Part of a small language model's weights.
Size: width 768, 12 heads of 64 (3 for keys and values), vocabulary 11794.
Architecture: RMSNorm before each block, rotary positions, biases, local attention windows, shifted keys, a smear gate, capped logits.
Training: a variant of Muon for these matrices, 938M tokens, 10346 steps.
Each number is 128 + 32 x the weight over its row's rms, rounded and kept within 0 to 255. Layers, rows and columns count from 0. The size above them is the row's rms in percent of the matrix's.

# layer 3 MLP up, 2048x768, rms 0.0652, rows 746-850, columns 448-511
size [ 99 100  83  99  96 100 100 107  98  90  97 103 100  99 105  93 101 105 100  99  94 101 103 107 105  99  98 101 101  97  99  99 103 101  94  97  95  98  98 102  98 100 103 103  95 101  97 100 104  97  99 101  97  99  96  97 100 101 101  97 100 101 101 100 101 100 102 105 100 100 103 103  99  95 104 107 107 104  93 102  99  98 106  98 101  98  91 101 102  97 103 103 100  95 101  99  96 102 100  95  97 103  93 102  96]
[[149 121 138 155 201 124 150 146 182 154 118 110 124 168 202 166 130  73 166 121 130 126  98 171  96 145  55 140 130 119 183  75 127 110 175 132 154 105 149 106 142 138 147 100 126 148 122 162 166 133 110 150 143 119 124 109 131 107 156 136 106 135  87  88]
 [117 177 101  83 131 151 168  76 190 112 151 114 114 100 179 155 115 140 143 144 104 144 144  80 178 134  94 182 128 195 147 123 105 115  89 146  87 119 111 145 169 110 199 127 160 115 140 185 113 138 110 104 203 138 185 120 171  64 118  94 129 139  83  70]
 [146 104 131 133  84 155 150 152 161 161 130 133 129 104 196 113 149 147 145 116 145 135 140 151 107 165 105 147  96 146 107  74 137 106 180  85 163  91 126 131 116 154 114 163 120 131 102  79 129  82 161  92 124 128 154 140 131 115 101 113 111 106  81  97]
 [123 129 111 137 104 139 137  98 176 172 119 162 193 125 112 130 150  98 141 124  61 120 143  65  68 167 108 108  90 123 130 120 132 115 158 144 156 163 151 110 181 124 158 153 118 127 163 118 123 146 190 128 199  98  95 151 155 146 190 108 134 153 139 111]
 [ 91 179 162 156 173 130 109  79 132 152 123 111 121 120 138 154 179 132 154 146 140 147 130 161  69 125 187 112  83 173 190 222 102 126 164 114 129 100 121 147 109 157 161  86  74 116 139 107 158 155  94  98 121  93 110 129  86 156 172  93 120 107 168 135]
 [156  95  94 101 177 143 189 146 159 175 103  84 191 103  42  94 100 151 147 133  83 159 113 119 104 125 143 141 135  57 138 126 125 107 137 126 123 175  85 110 133  87 164 167  95 146 131  96 135 123 114 137 167  96 145 103 109 140 144  73 108 114 128 172]
 [ 97 123 133 136  98 119 134 135 167 135  61  74 184 128 139 147  82  58 121 138  86 143 119 103 191 108 125 172 115 129 124 154 112  67 108 124 151 115 167 208 125 137 170  80 170 122 120 132 104 130  47 158 116 110 121 129 167 149 142 108 171 175 117 142]
 [133 128 107 132 181 109 136 137 135 119 139 103 113 109 121 170 115 181 162 126 104 121 143  88 179 132 129 125 107 113 111 110 132  92 130  75 101  91 122  86  72 157 137 179 118 170 103 132 153 113 105 141 138 101 132 109 169 103  63  98 108 164 162 154]
 [ 30 130 135 185 153 166 117 113  84  99  77 179 119 129 177 150  98  64 110  86 136  97 150 144 135 131  98 132 131 201  61  91 123 168 107 167 133 168 131 138 156  71 133 121 105 141 188 157 193  98 132 113  96  75 154 195 117 112 155  73 111 102 137 174]
 [ 70 174 106 105 141 151  99 134 109 150  74 153 135 130 152 248 182 161 168 101 147 122 148 142 130 123 121 139 181 105 119 101  90 105 151 143 128 139 109 103 127 121 159 110 155  95  59 127  70 120 137 143 130 125  90 123 112 181 206 112  99 155 117 143]
 [104  99 150 157 149 149 120 190 155 129 185 109 126 146 130 114 144 153  98 104 134 144 126 125 166 119 113 187  58 115  64 169 142  59 141 127 115 105 170  93 145  99 109  96 166 151 224 118  98  95 124 146 172  88 112 146 138 149 180 128 105 149 147 129]
 [110 129 174 181 117  98 106 145 155 172 151  96 105 115 131 103 143 119 173 137 155  85 134 150  47 166 127 118 106  67 145 127 111 109 138 106 160 151 194 131 137 161 113 116  77  91 162 143 131 120 130 133 110 127 154 157 136  51 123 136 144 172 132  57]
 [151  95 150 148 113 198 146 107 142 108  62 113 115  62 111 123  58  93  87 116 103 149 123  70 142 178 100 144 127 109  78  59 130 134 178  98 164 168 160 124 124 183 156 121 144  99 203 108  55 108 111  76 112 117  93 146  87  96 116  92 192 103 139  91]
 [122 129 158 112 123 127 122  61 161 163 113 132 115  67 115 112 177 119 141 127 179  98 118  74 188 112 107 164 141 137 127 109 109 105  86  91 110 111  99 132 112 175 188 160 153 111 231  82 169 153 139 120 219 107  95 159 192 164 179 130 109  60 128 159]
 [142  97 139  94 125  82 109 171 180 176  95 130 126 162 113 113 181 135 121 100  82 131 161 161 157  87 129 162 147 115 135 172 130  72 127 148 136 158 148 115  98 160 152 132 141 185 122  97  84 124 119 156 127 121 116 120 126 161 129 108 183 144 153 107]
 [154 173 149 193 228 127 112 102 121  74 136 113 109  71 146 140  99 161  88 168 166 126  84  92 130 181 118 104 136 127  98  97 102 132 123 199 104 122 145 161 136 125 130 102 118 145 145 128 132 134 138 118 167 132 185 116 136 141 190 157  78 127 111 153]
 [127 112 179 106 159 142  92  68  92 121  70 135  90  35 115 101 170  87 128 136 105  98 118 120 159 125  57 159 124 114 176  99 148 149 161 145  87 119 150 119 159 108 159 156  73 112 143 166 137 125 158 162 115 118  83 114 134  99 120 166 125  83 154 153]
 [144 145 144 142 155 109 162 153 121  78 101  57 131 118 159 148 138 111  63  36 144 108 133  58 151 146 138 137 142 150 113 150 103 125 150  84 118 119  87 149  84 118 122  84 146 101 156 153 102 157 163 117 158 174 175 115 144 131  92 125 125 188  95 130]
 [157 178  81 159  66 125 119 112 105 133 131 117 157 112 162 128  95  64 154 184 128  98  95 169 100 118 142 184 125  88 126 118 105 111  91 120 148  52 144 150 123 121 132  62 158  99 110 195  75 156 144 156 129 181 114  83 140 138 134 138 133  92 160  84]
 [150 103 126  55 120  81 128 172  85 154  51 157 134 187 106 124  63 172 174 132 100 126 146 135 139 156 153 141 180 104 164 117  60 163 134 111 126 169 122 101 127 107 147 141 141 190 132 114 101 122 155 106 105 194  94  67 124 176 137 107 109 140 165 102]
 [102 110 147 152 166 165 103 127 157 127 168 120 177 127 187 137 162 144 153  88 109  60 132 142 112  93 130 122 120  85 173 150 169 127 166 170 114 150 133 145  95  99 146 105 153 116  86 152  80 148  80  67 124 142 197 165  83  84  98 119 122  36 150  99]
 [100 164 129 111 111 152 131 173 112 139 114  94 118 122 185 158 159 200  67 149 182 116 155  88 146 154  91 100  90 148 105 143 127 138 114 125 131  92 127 107 166 129 132 187  63 134 131 170 127 125 128 136 175 138 101 148  68 114 133 123 140 140 153 180]
 [162  96 173 129 104 156 147 129 129 180 110 161 134 138 157  64  98 123 148 122  89 154 109 186 112 158 117 118 144 130 126 124  73 110 112 133 172  82 105  89 136 117 188 116 219 114 157  94  72  92 115 110  60  84 142 183 115 116  82  64 113 153 120 117]
 [106 164 130 134  93 131 184 145 155 142 164 123 119 102  67  97 127 123 160 192  88  96 127 148 130 114 142 116 147 181 115 125 132 105 162  89 134 162 117 105 127 136 128 161 182  84 127 134 137 181 123 107 121  81 164 107 121  89 128  45 144 150  73 136]
 [106 133 163  56 147 110 132 110 152 182 156 154 114 120 118 112 128  93 101 154 118 113 147 109 139 135 194 175 150 173 145 114  97 108 160 181 121 118 146 138 182  92  97 165  86 122 124 116 125 103 187 141 134 101 121 122 130 121  78 107  92 212 119 117]
 [ 89  90 138 133 124 146 133 177 161  93 117 143 151 179  89 162 157 117 164  64 115 128  97 171 153  63  87 127  98 115 219 161 150  95 134 103 143 117 111 141 145 133 148  95 171 168  60 171 115 123 149 194 154 119 144 117 142 121 102 134  90  73 140 144]
 [161  71 115 124 122  81 183 140 184  93  97 118  89 107 122 115  86 155 121  77 160 148 150 165 114  77 102  70 101 181 181 121 164  89 126 119 150  88 135  82 114 114 170 125 150 133 122 155  65  99 119 124 161 143 170 142 169 166 124  44 109 188 148 142]
 [105 118 143  77 152 139 141 187 136 127 141 149 107 143 175  95 144  44 182 162 197  84 149 178 115 138 157 143 172 141 173 153 149  70 121 147 102 179 200 148 115 137 162 138 134 115 174 151 130 109 118 127 139  88 107 114 156 175 154 115 101 114 122 105]
 [108 124 164  90 170  90 134  91 154 149  96 118 114 167  48 137 114 171 163  71 139 153 127 131 121 190 180 112 134 138 109 119 153 106  73 123 136 127 160 133 105 140  91 180 168 133 153 125 135 130 117 174 138 118 155 134 149 116 150 109 107 184 148  64]
 [142  69 123 229 135 110 170  72 172 154 106 143  90 106 148 105 134 129 113  93  59  90  99 104 121 117 114 163 158 124 176 110 119 149 106  73 141 138 122 111  81  81  88 142  64 129 108 172  86  97 128 130 158 122 158 177 141 180 206 105 105 136 124 143]
 [135 141 143 144 183 130 161 132 116 176 157  83 124 119 150 142 108 137  79 162 169 153 168 209 118 139 141  78 163 163 165 140 106 103 113 159 162 160 129 160 130 101 114 134 155 105 165 108 119 137 133  96 116 111 148 137 115 169  85 167  52 135  99 135]
 [170 161 146 158 150 121 194 118 114  92 105 109  61 114 150  81 139 121 125  99  93 137 109 139 160  72 131 149  95 105 137 126  81 123 195  67 187 136  89 136  99 170 164 140 148  92 136 164 102  88 103 134 173  87 147  49 129 140 189 141 114 154  71 139]
 [113 163 102  97 142  90 166 120 103 101 136 123 194 135 132 158 130 122 107 134 122 160 113 129  92 129  40  80 140 170  94 139 106 145 102 120 168 160 125 140 157 130 124  74 146 122 138 119 122 125 148 130  78 151  70 186 182 157 122 179 120 161 154 116]
 [147 131 173  43 144 155 105 138 101 103  89 128 158 110 170  66 110 188  97 167 104 122 156 130 121 125  81 133 164 163 109 181 139  63 116  84 127 178  91 123  69  94  79 123 133 176 137 100 134 127  86 120  76 169 115 126 163  43  72 135 161 106 107 154]
 [114 100 159 181 112  77 135 164 122 163 187 163 135 105 103 112  88 138 180 121 102 122 126 156 114 132 132 101 142 124  62 120  99  68 144  92 141 126 148 147 155 221 185 118 118 113 148 150 115 109 169 157  89 147 132  97 150 160  98 145 111 119 130 116]
 [ 88 114  79 111 130  77 135 140 109  96 112 133 160  79 115 162 143 108 136 137  96 168 145 223 150 146 125 106 168 162 140 166  91 170 153  97 100 153 164  82 167 149 164  70 149 146 118 110 127 143  95 132  94 142 109  65  46 117 176 129  96 166 122 114]
 [124 123 165 188 135 152 116 122 135  92 147 103  42  88  89  99 133 158 141 146 137 111 156 102 144 193  93 196 151 194 114  98  92 138 111 113 147 136 145 116 209 127 139 141 161 133  95  80 106  73 188 115  93 131 132 152 161 165 135 179 134 124 103 117]
 [160 158 127  81 122 132 122 138 174 158 122 137 150 140 122 128 160 170 190 190 125 184 134 120 155 136 118 179 102 137 146 121 122 134 108 133 141 150 129 133  88 132 135 177 107  83 140 102  99 118 117 110  95 177 150 164 119 105 112  98  79 111 147 152]
 [ 90 162 161 170 189 165 175 130 160 134  95 145  77 140  94 100 108 126  94 111 133 111 118 119 116 153 103 152 150 154 154  81 134 150 171 109 159 154 112 151  80 135 107 199 107 118  93 136 109 124  95 160 181  58 120 185 127 100 118 105  58 186 109 128]
 [130 139 100  85  62  95 133 106 126  97  86 125 109 126 133 110 126 114 143 138 152 144 116 107 146 125 136 155  70 165 132 139 182 133 136  98 129 164 105 112 120  66  58 108 104 125 132 159 126 187 138 130 119  74 143 179 119 130 132 112 163 155 184 176]
 [ 96 137 108 123 133 157 153 144  95 123 102 105 122 128 104 156  91 144 143 161 149  90 129 133  70 130  81 157 105 105  98 160 135 180 152 137 123  85 137 116  78 162 156 140  94  96 165 107 135  68 168 161 130 144  99 135 141 123 116 147 112 155  62 174]
 [118 148 167  94 173 163 161 124 130 146 134 142  62 171  89 100 173 133  98 112 224 158 127 106 147 113 119 106 157  96 129 153 179 170 116  83 143 155  97 129 104 138 148 152 140  74 104  91 154 140 178  92 120 105 170 105 141 181 123 145 134 107 121 154]
 [122 189 172  94 119 158  66 117 154 159  75 122 123 135 109 102 130 176 119 123 128 131 187 169 111  96 142 110 124 160 125 156 152 137 174 124 126 158  94 105  66 101 120 165 110  59 133  79 106 135 103  69  97 107 131 103 125 110 148 159 131  84  90  53]
 [ 95 117 123 146 116  75 147 115 132 158 117 171 121 107 108 189 119 176  81  95 129 121 166 199  84 142 175 155 132 146 162  83 172 177  94  65 147 105 149 119  69  48 162 101  69 148 160 149 138 129 165 150 122 121 212 115 101 101 110  96 151 130 128 153]
 [100 138  62  87 144 140 125 110 157 173 142 170 125  66 158  74 156 120 139 110 152 128 107 128 124 132 124 153 140  89 179 139 165 122 117 155 153 131 145 181 136 107  77 173  80 140 181 153 142 118 151  93  99 117 117 155 169 155 115  86 130 164 170 140]
 [173 144 133 126 166 151 112  57 147 166 134 131 185 128 151  99  93 149  82 132 190 128 122  95 100 128 145 145 202 144 166 119  72 118 138 112  97 150 141 101 147 120 147  81 141 132 105 108 181 120 138  59 163 110 189  80 107 200 135 144 107 156 137  86]
 [107 140 168 170 117  86 176  59 146 182 109 103 156  91 111 125 101 137 145 172  95 234  82 110  91 124  71 127  57 148 149 136 110 156  60  73  94 130 170 102 130 130 114 129 118 117 123 121 125  95 136 169 144 126 127 141 107 142 153 136 129 161 114 175]
 [134 135  80 142 133  78 141 167 121 105  81 137 143 168 117 157 114 103 128 140  98 128 148 139 104 135 131 104 133 166 125 119 192 111 141 107 125  99  86 105 179 112 114 140  81 134 154 157 129 166 147 190 113 124 143 129 106 129 109 191 161 134  77 181]
 [126 114 125 123 152 111 122 128 124 195 161  68 120 111 151  98 143 105  50  87 132 189 166 129  84 116 102 110 124 168 123 128 115  63  99 125 122 129  62  94 149 148 180 120 200 157 147  63 147 131  71  90 124 111 126 163 114 112  98 145 139 140 155 160]
 [132 135  94 115 116 114 126 129 136 145 159 120 129  85  93 111 136  75 157 179 127 157 197 140 202 138 178 148 154 103 114 165 146 121 187 157 125 137  92 188 182  63 161 132 126 134 116 110  75  65  91 212 107 113 134 143 132 155 102  84  97 178  96 159]
 [103 155 124 191 167 127 137 102 133 144 111 142 121  87 150  94 169  90 169 110 131 121  83 123 144 171 148  89  74 108 130 124 140  87 148 113 164 115 124 158 129 146 107  71 155 107 121 113  84 167 166  81 107 163  60 131 190  58 123 116 102  57 105  98]
 [158  95 171 122 136 146 213 166 130 148 150 128 104  84 136 112 147  91  64 122 112 162 151 102 148 170 177 157 163 110 227 171 148 151 176 148  91 148  94  94  60 143 184 163 163 127 126  85  60 109 138 109  78 103 218 132 160 166 149  16 128 102 106 110]
 [ 95  90 131  76 157  66 105 155 112 191 182 133 162 141 106 129 176  73 164  99 134 171 198  98 150  96 170 143 137 160  94 154 120 144  90 165 120 136 202 144  58 143 103 100  80 131  83  59 180 122 163 107 121 139  81 134  91  75 137 140 197  96 137 146]
 [116 182 148 126 121 153 102  34  97 152 171 115 123 143 147 128 117 105 199 103  97 182 181 136 181 147 134 153 141 124  96  75 139 184 107 110 165 131 186 164 127 158  78 183 138 167 122  81 158 168  11 188  61  90 147 143 146 140  88 116 142 126 126 101]
 [165  87 140 166 134 131 141  71 111 118 101 101  99 153 174  87 152 157 160 111 126 147 126  45 139 141 172 102 128 116 112 113 166 144 153 110 113 105 150  75  69 140 209 113 154 140  97 156 160 130 125 157 137 163 172 122 163 157 139  56 133 158 108 105]
 [156  94 128 119 141 101 157  96  89 123 107 135 143 119 118 139 156 119 181 129 142 155 128 125 160 140  89 107 129 109 103 113 167 166 124 118 167 107 151 135 153 144 126 160 148 100 124 151 120 143 106 230 113 181 115 138 100 136 139  98 142 123 130 128]
 [108 157 107 187 149 172 129 123 163 133 161 108 140 152 109 154  97 168 168 168 105  93 115 154 119 101 119  95 178 146 138 126 185  57 127 128 101 123 108 129 111 108 129 137 143 101 115 122 115  75 148 134 156 163 154 105 108 177 149 131  80  79  98 153]
 [120 169 126 146  77  99 154 169 182 134 137 105 141 107 185 159 125 122 148 174 118 114 136 159 116 180 120  98 106  84 161 121 155 157 123  96 153 140 145 158 171 130 155 117 170 145 214 139 134 131 114 133 124  90  95  66  95 105 169 168 114 124 114 119]
 [101 165 115  76 177 107 109 131 133 132 121 119 168 117 125 168 129 139 120 113 123  91  92 131 222 107 172 129 109 183 117  81 127 113 103  88  92 129 158 170 111  96 111  98 145 153 141  26 116 131 111 165 114  83  94 176  85  73 139 155 165 163  78 117]
 [133 152 117 170 109 146 127 142 110 163 126 121 115 135 200 130 117 127 137 115  89 155  52 161 138 150  88 144 143 100 132 110 148 126 187 135 172  91 113 164  69 119  80 122 164 129 129 119  79  98 126 154 125  84 164 106 109 126 147 113  82 119 179 146]
 [117 169 118 103 133 159 166 121 131 124 163 107  90  90 144 133 175 130  98 131 157 158 157  86 199 104 140 157 100 103 148  67 178 159 120 213 126 195 132  98 110  79 154  71 148 151 106 106 112 123 165 105 115 103 102 105 147 137 159 145 164  99 129 189]
 [115 117 151 187 139  86 160 187 160 118 107  91  88 127 136  66 139 139 111 127 138 129 107 169 135  95 117 124  99 170 142 152 151 145 158 122 157 124 158  63 129 183 114 105 109  36 106 156 156 155 121 138 202 136 181  48 161 102 131 182  91 122  72 171]
 [ 84  93  84 111 125 151 115 101 160 175 155 103  69 104 141 136 103  88 111 133  53 163 128 110 140 142  89 179 150 142 138 117 154 105 123  64 160 134 128 111  90 125 112 149 169 137 134 116 127 118 171 103 151 149 191  79 146 161 115 115 174 145  38 145]
 [103 174 115 126 157 115 122 146 117 134 112 135 120  58 157 158 147 144  71 142  88 136 124 196 114 106  98 152 157  94 160 127 171 127 136  79 179 134 141 130 220 102 179 176 128 117 139 134 107 127 125 146 106 138 145 136 119 133  86 139  96 137 136 145]
 [ 75 100 125 135 146 120 114 171 137 151 118 119 170 128 170 180  88 133  89 127  76 166 129 117 179 119 145 124 101  76 166 153  94 170 163 139 130 166 140 144 160 150 120 173 199 137 110 145 138 102  81 144 181 168  85 154  72 130 136 173 164 134 147 142]
 [ 82 100 122 142 126 153 167  88 123 147 114 175 109 107 148 115 169 175 181 159 149 149 136 176 119 106 153 110  87 128 152 212 124 130 144 194 151 173 126 146 117 156 123 117  88 121 202  80  93  48 102 104  75 117 155  99 128 100 126  67 108 104 123  82]
 [115 126 109 102  97 117 132 128 128 119 100 175 127 159  80 157  82 107  78 133 135 130 121 155  74 204 133 147 156 176 142 100 128 133 226 159  95 125  76 147 115 131 156 113 171 115 103 137 112 105 124 162  94 138 110 102 165 165 114  73 138  71 151 138]
 [ 92 107 162 144 207 156 141 118 118 149 111 113 138 174 110 126  70 182  72 148 146 191  91 111 175 125 146 123  99 101 106 134 130 110  93 142 138 154  82 158  92 124 111 165  82  93  80 135 108 150 125 181  74 121  65 136 139  94 162 164 132 105  84 151]
 [128 117  78 198 134  66 115 103 139  88 181  89 147  85 160 100 107 143 157 130 118 128 137 132 184 127 123 128 164 120  75 130 114 164 153 166 133 137 104 115 134 175 115  85 102 125 107 107 134 181  75 157 138  62 127  96 114 191 117 123 197 156 157 132]
 [ 93 124 134 188  96 114 142 150 166 170 103 100 139 151 128  64  54 101 123 207  87 119 115 126 184 155 131 131 132 118  90 132  90  92 107  88  85 118 140  63 106 152 115 152 144  98 194 184 123  92  98 130 159 112 155 133 126 111  36  82 128 138 137 160]
 [139 121  42  79 101 162 186 122 170  77 119 124  61 103  84 218 135 135 117  78  89 126 158 137 149 136 118 102 179 140 150 167 167 131 170 155 109  99 116 125 127 118  70 129  99  95 133 143 128  64 149 112 115 137 205 126  88 157 153 148 127 120  86 168]
 [223 116 104 128 150 144 131 130  78 150  88 156 114 127 187 110 139 144 148  99 128 117 113  81 120 149  82 161 117 178 138 121  89 192 166 196 124 141 167 161 128 116 142  83 109 133 141 160 102 146 116 126 202  88 141  92  79 103  84 105 127  83 120  59]
 [134 129 111 138 149  52 131 127 130  66 119 150  85 152  68 120 136 110 150 123 110 131 119 145 101 177 160 140 172 142 140 119 134 170 148 112 127 111 167 108 109 138  86 151 109 110 124 165 136 170 105 147 150 130 133 125 149 100  87  79 126 171 158 126]
 [142  80 109 169  89 197 140 137 126  94  98 125  87 147  89 205 111 109 122 157  80 143 115 121 125 141 123 167 156 140 138  99  70  34  93 147 119 109 104 110  96 138 123 161 117 145  68 181 123 120 134 129 137 159 105 193  98 114 136 142 130  98 129  88]
 [ 91 154  73  87 121 148 103 126  97 120 109 109 119 109 124 150 125 132  88 124 156 104 174 109  79 171 154 142 131 210 113 102 126 140  93 188 112 192 127  72 110 174 125 146 158  98 133  72 181 133  89 169 120 141 105 154 162  97 143 175 125 110 162 151]
 [135 215  77 120 134 139 157  81  66 150 112 167  87  82  98 193 125  77 140 185 107 185 136 173 144 153 138 113 121 186 113 129 153  99 149 118 135 138 182  72 151 149 101 124 114 111 220 157 178  71  94 145 195  93 137 152 107 138  86 138 162 104  81 142]
 [ 98 146  73 153 163 123 101  90 123 162 117 153 131 102 158 172  99 144  75 180  70 130 192  95 123 112 115 112 140  52 183 126 113 169 110  74 184 142 101 136 130 138 172 145 161 127 172 122 112 118 127 132 148 150 107  52 156  63 139 141  62 153 147  87]
 [136 138  78  96  73 117 138 143  77  95 182  89 185 118 190 139 149 144 134 104 157 203  99 131 122 135 139 149 112  98 177 135 110 148 160 103 143 113 152 143 130  70 117  92 138 137  98  79 118 133  91 153 205 121 134 170 106  69 130  91 115  83 113 110]
 [139 163 125  79  95 153 124 132 125  92 154 159 147 178 122 148 102 157 120 161 105 175 101  98 190  75 119 134 168  87 146 131  92 123 146 117 109 166 159 138 106 127  64 104 124  93 140 131 144 193  95 100 122  94 139 124  91 115 164 196 104 172 144 133]
 [162 121 129 155 117 143 118 158 157 145 142 210 154 109 146 129 125 180 126 106 108 159  74 104 153 144 147 139 112 134 112 117 123 164 146 122  57 176 104 171  80 147 153  82  91 151 148 123 111 138 121 151 167 168 209 154 170  97  72 116  92 142 151 121]
 [130 116 186 156 163 181 107 111 111  83 131 121 128 190 189  87 143 186 121 134 120 145 142 107 145 164 184 114  98 138  78 144 140  85 128 156 165 143 110 176 155  60 129 165 148 112 142 175 166  98 103 100 124 123 123 144 146 111 141 117 165 110 127  86]
 [ 73 123 148 141 179 127  82 157 114  99 153  89 166 180 117 196 146 146 107 123 130 163 127 100 150 137 128 136 140 165 122 108 110 130 203 145  96 155 121 142 101 115 177 136 125 187 128 188 129 211 199 139 175 107 138 195 125 113 173 144 124 144  17 123]
 [138 137 141  95 149 147 110 143 122  63 101  91 112 159 144 147 129 112  64  93 124 162 106 145  82  97  57 135 141 128 116 109 164 130 150 121 111 142 144 123 127 208 138 132 102 168  79 150 160 161 108 114 148  77 133 117 140 110 148 152 109 150 117 114]
 [136 136 138 102 155 145 133 147 100 120 126 194 134  60 158 161 153 104 152 155 104 125 151 112 144 147 179  92 119 109 162 107 129  98 159 101 100 185 108  81  99  91 146 102 131 181 168  78 132 140 108 151 113  52 120  87 122 211 134  71 205 174 170 132]
 [141 150 125 118  68 144 124  60 118 113 133 161  99 120  89 153 118 139  91  79 154 125 168 123  69 147  92 128 123 123 127  88 136 157 174 179  95 123 140 105 150 161  91 135 159 148 100 117  96 190 142 171 139  97  98 136 109 170 135 173 126 153 191 140]
 [ 70 112 102 180 133 122 139 135  94 157 102 154  77 124 109 130 104 109 130  73 133 116 129 124 129 127 124 115 145 123 129  80 149 127  99 111 155 102  89 177 161 132  98  95 155  89 151 164 129 131 168 127 169 134 106  69 167  91  74 130 166 126 123 122]
 [ 85 109 118 185 126 143 190 167 120 132 136 127 100 125 222 119 134 123  76 144 164 156 103  81 123 116 135 152 135  89 143 109 122 118  98 154 178  42 112 133  76 107 137 123  99 112 129 139 161 109  85 104 118 135 113 117 159  87 103  81 107 130 131 153]
 [124  68  97  95 143 135 120  99 133 167 159 132 126 122 185 113 130  89 132 174 124 170 165 115 132 107 135 148 107 104 181  51  91 108 127  93 167 142 105 166 121 147  97  55 136 168 150 153 145 125 129 161 178 134  86 142 122 126 143 104 172  76 107 126]
 [ 77 147  91 115 109 174  93 137 134  72 148 125 139  96 130 121 161 144 114 153 142 184 137  86 114 182  93 122 122 107 100 121 169 120 100 107 182 195  70  98  58 178 128  83 167 119  72 152 163 101 111 129 144 168 111 110 112 117  85 117 143 108 162  87]
 [107 136 123  75 112 167 160 142 178 162  94 132 192 136  94 133  83  88 127 108  71 134 107 177 120  82 133 139 122 137 118 103 147 177 149 119 114 120 153 146 132 130  93 132 164 118 112 151 109 129  68  77 149  78  91 106 104 141 103 131  75 136 123 109]
 [147 111 121 119 156 122 168 145 147 135 138 133  86 131  90 118 122 105 103 103 205  90 102 192  98 221  99 108 122 115 132 101 108  99 130 166 129  48 138  62 124 135 127 117  69 155 115 129 144 153 132 115 166  82 135 136 122  85 112 150 129  86 133 142]
 [139 149  93 112 125 125 134 146 143 149 111  91 130 104  92  97 131 102  91 153 141 124 182 180 152  94  85 157 154 166  82 202  81 119 165 142 126 125 114 190  94 126 137 137 112 204 135 179 129 133  88 178 172  61 173 122 159 111 114 143 146  88 131 117]
 [135  64 166  98 113 160  68 116 149 128 127 155 109  67 118 107 138 140 134 137 144 163 132 168 133 175 121 122 141 181  71 104 164 152 155 147 104 157 137 137 127  84  85 140  96 166  65 117 146 163 148 149 121 134 108  84 156 130 102 167  87 113  72  98]
 [140 164 123  93 146 143 129  65  74 148 153 149  94 213 143 138 163 113  97 175 153 112 106 153 137 196 145 123 130 156 132 147 153  88 117 104 104 143 143 142 120 109 121 128  87  94  65 154 135 147 103 120 133 163 146 159 136 147 155 117 118 103  71  92]
 [183 158 142  99 109 131  68 157 138 121 122 121 173 150 124 114 173 115 117 164 101 161 117 119 180 166 183 159 135 134 129 198 136 165 137 124 146 143 170 128  79 179 131 102  93 112 154 149 125 143  67  95  92 148 126 135 152  42 190 177 157 119 108 111]
 [110 103 120 107  96 134 171  82 139 146 213 128  89 144 124 149  78  93 111 160 134 106 137 131  81 100  93 145 130  85 104 179 113 176 132 149 189 146  94  76 100 131 189 153 114 153 117 101 139  99  91 136 157 119  76 103 102 127 104 136 129  70 155 154]
 [125 136 149 178 146 127 163 166 215 139 175 100 127 144 138 158 146 115  99 159 186  88 166 128  91 110 131 117 166  85 206  99 141  79 109 102 153  81 124 118 129 193 134 103 105  95 146 166 139 108 121 120  97 116 165 171 168 161 112 114  99 102 144 138]
 [128 121  67 178 130 122 115 196 186 141 142 109 109  91  98 110 124 181 118 113 119 143  96 171  71  90 176  95 157 165  89 127 111  68 121 144 154 115 169 195  93  83 125 158 167 149 120  88 151 164 151 146 179 115  60  88 119  91 148 255 164 142 127 159]
 [124 126 101  87 153 103 136 129 108 135  96 162 186 126 128 161 150 119 159 145 146 112 168 140 126 132  61 120 150 146 118 145 114 105 195 108 109 165 155 124 170 187 113  93 142 169  73 118 105 116 129 185  72  98 109 162 156 140 193 176 148 103 166 148]
 [129 128 148 180  86 125 110 108 150 109 223 126 178 109 190 156 132 114 150 183  76 118 126 133 178 117  68  98 134  71 124 172 162 152 158 123 173  96 110  85 108 121  95  97 117 138 120 124 124 122 147 103 131 141 115  84 151 145  85  90 166  60 189 146]
 [122 120  70  68 148 137 110 122 119 122 142  81 126 158 180 112 151 124  72 130 109 124 166 127  92 255 145 114 112 145 174 148 137 140 105 102 212  89 148 107 122 154  86 148 129 144 177 135 249 154  55 135 197 122 124  98 135 164 123 119 178 112 159  85]
 [ 73  95 134  79 128 138  89  96 134 132 139 188  92 127  81 175 133 159 188 149  42 156 123 159 135 118 199  92 137 136 129 148 173 163 118 197 110 143 112 180 153 100 129 147  99 119  95 119 135 122 157  84  51 156 110 109 122  94  82 102 104 110 110 139]
 [144 143 165 163 147 104 122 136 120 168 114 141 138 129 141 107  81 170 109 130 173  74 130 160 184  83 123 138 129 155 103 126 107 147  95 119 123 119 128 128 114 155 151 166 120 137 185 106  96 124 177 133 192 103 152 134 107 110  89 155 113  55 140  99]
 [126 154 130 114 126 105  98 136 113  67 129 138 143 146 125 136  86 138 126 147  86 156  87 116  95 129 154 147 116 176  85 186 128  71 137 112 104 165  98 117  86 171  99 128 116 132 112 111 128 163  51 117 131 143 168 210 127 148 131 113 128 114  96 113]
 [124 140 147 110  78 129 152 143 151 171 105 134 133 109 174 111 110 136 127 122 114  77 183 104 148 130 139 134 145 126  90 110 130 115 112 114 167 161 130 109 120 173 144 138 139 129 127 103 122 127  92  58 173 145 115  77  55 109 188 115 163 126 149 144]]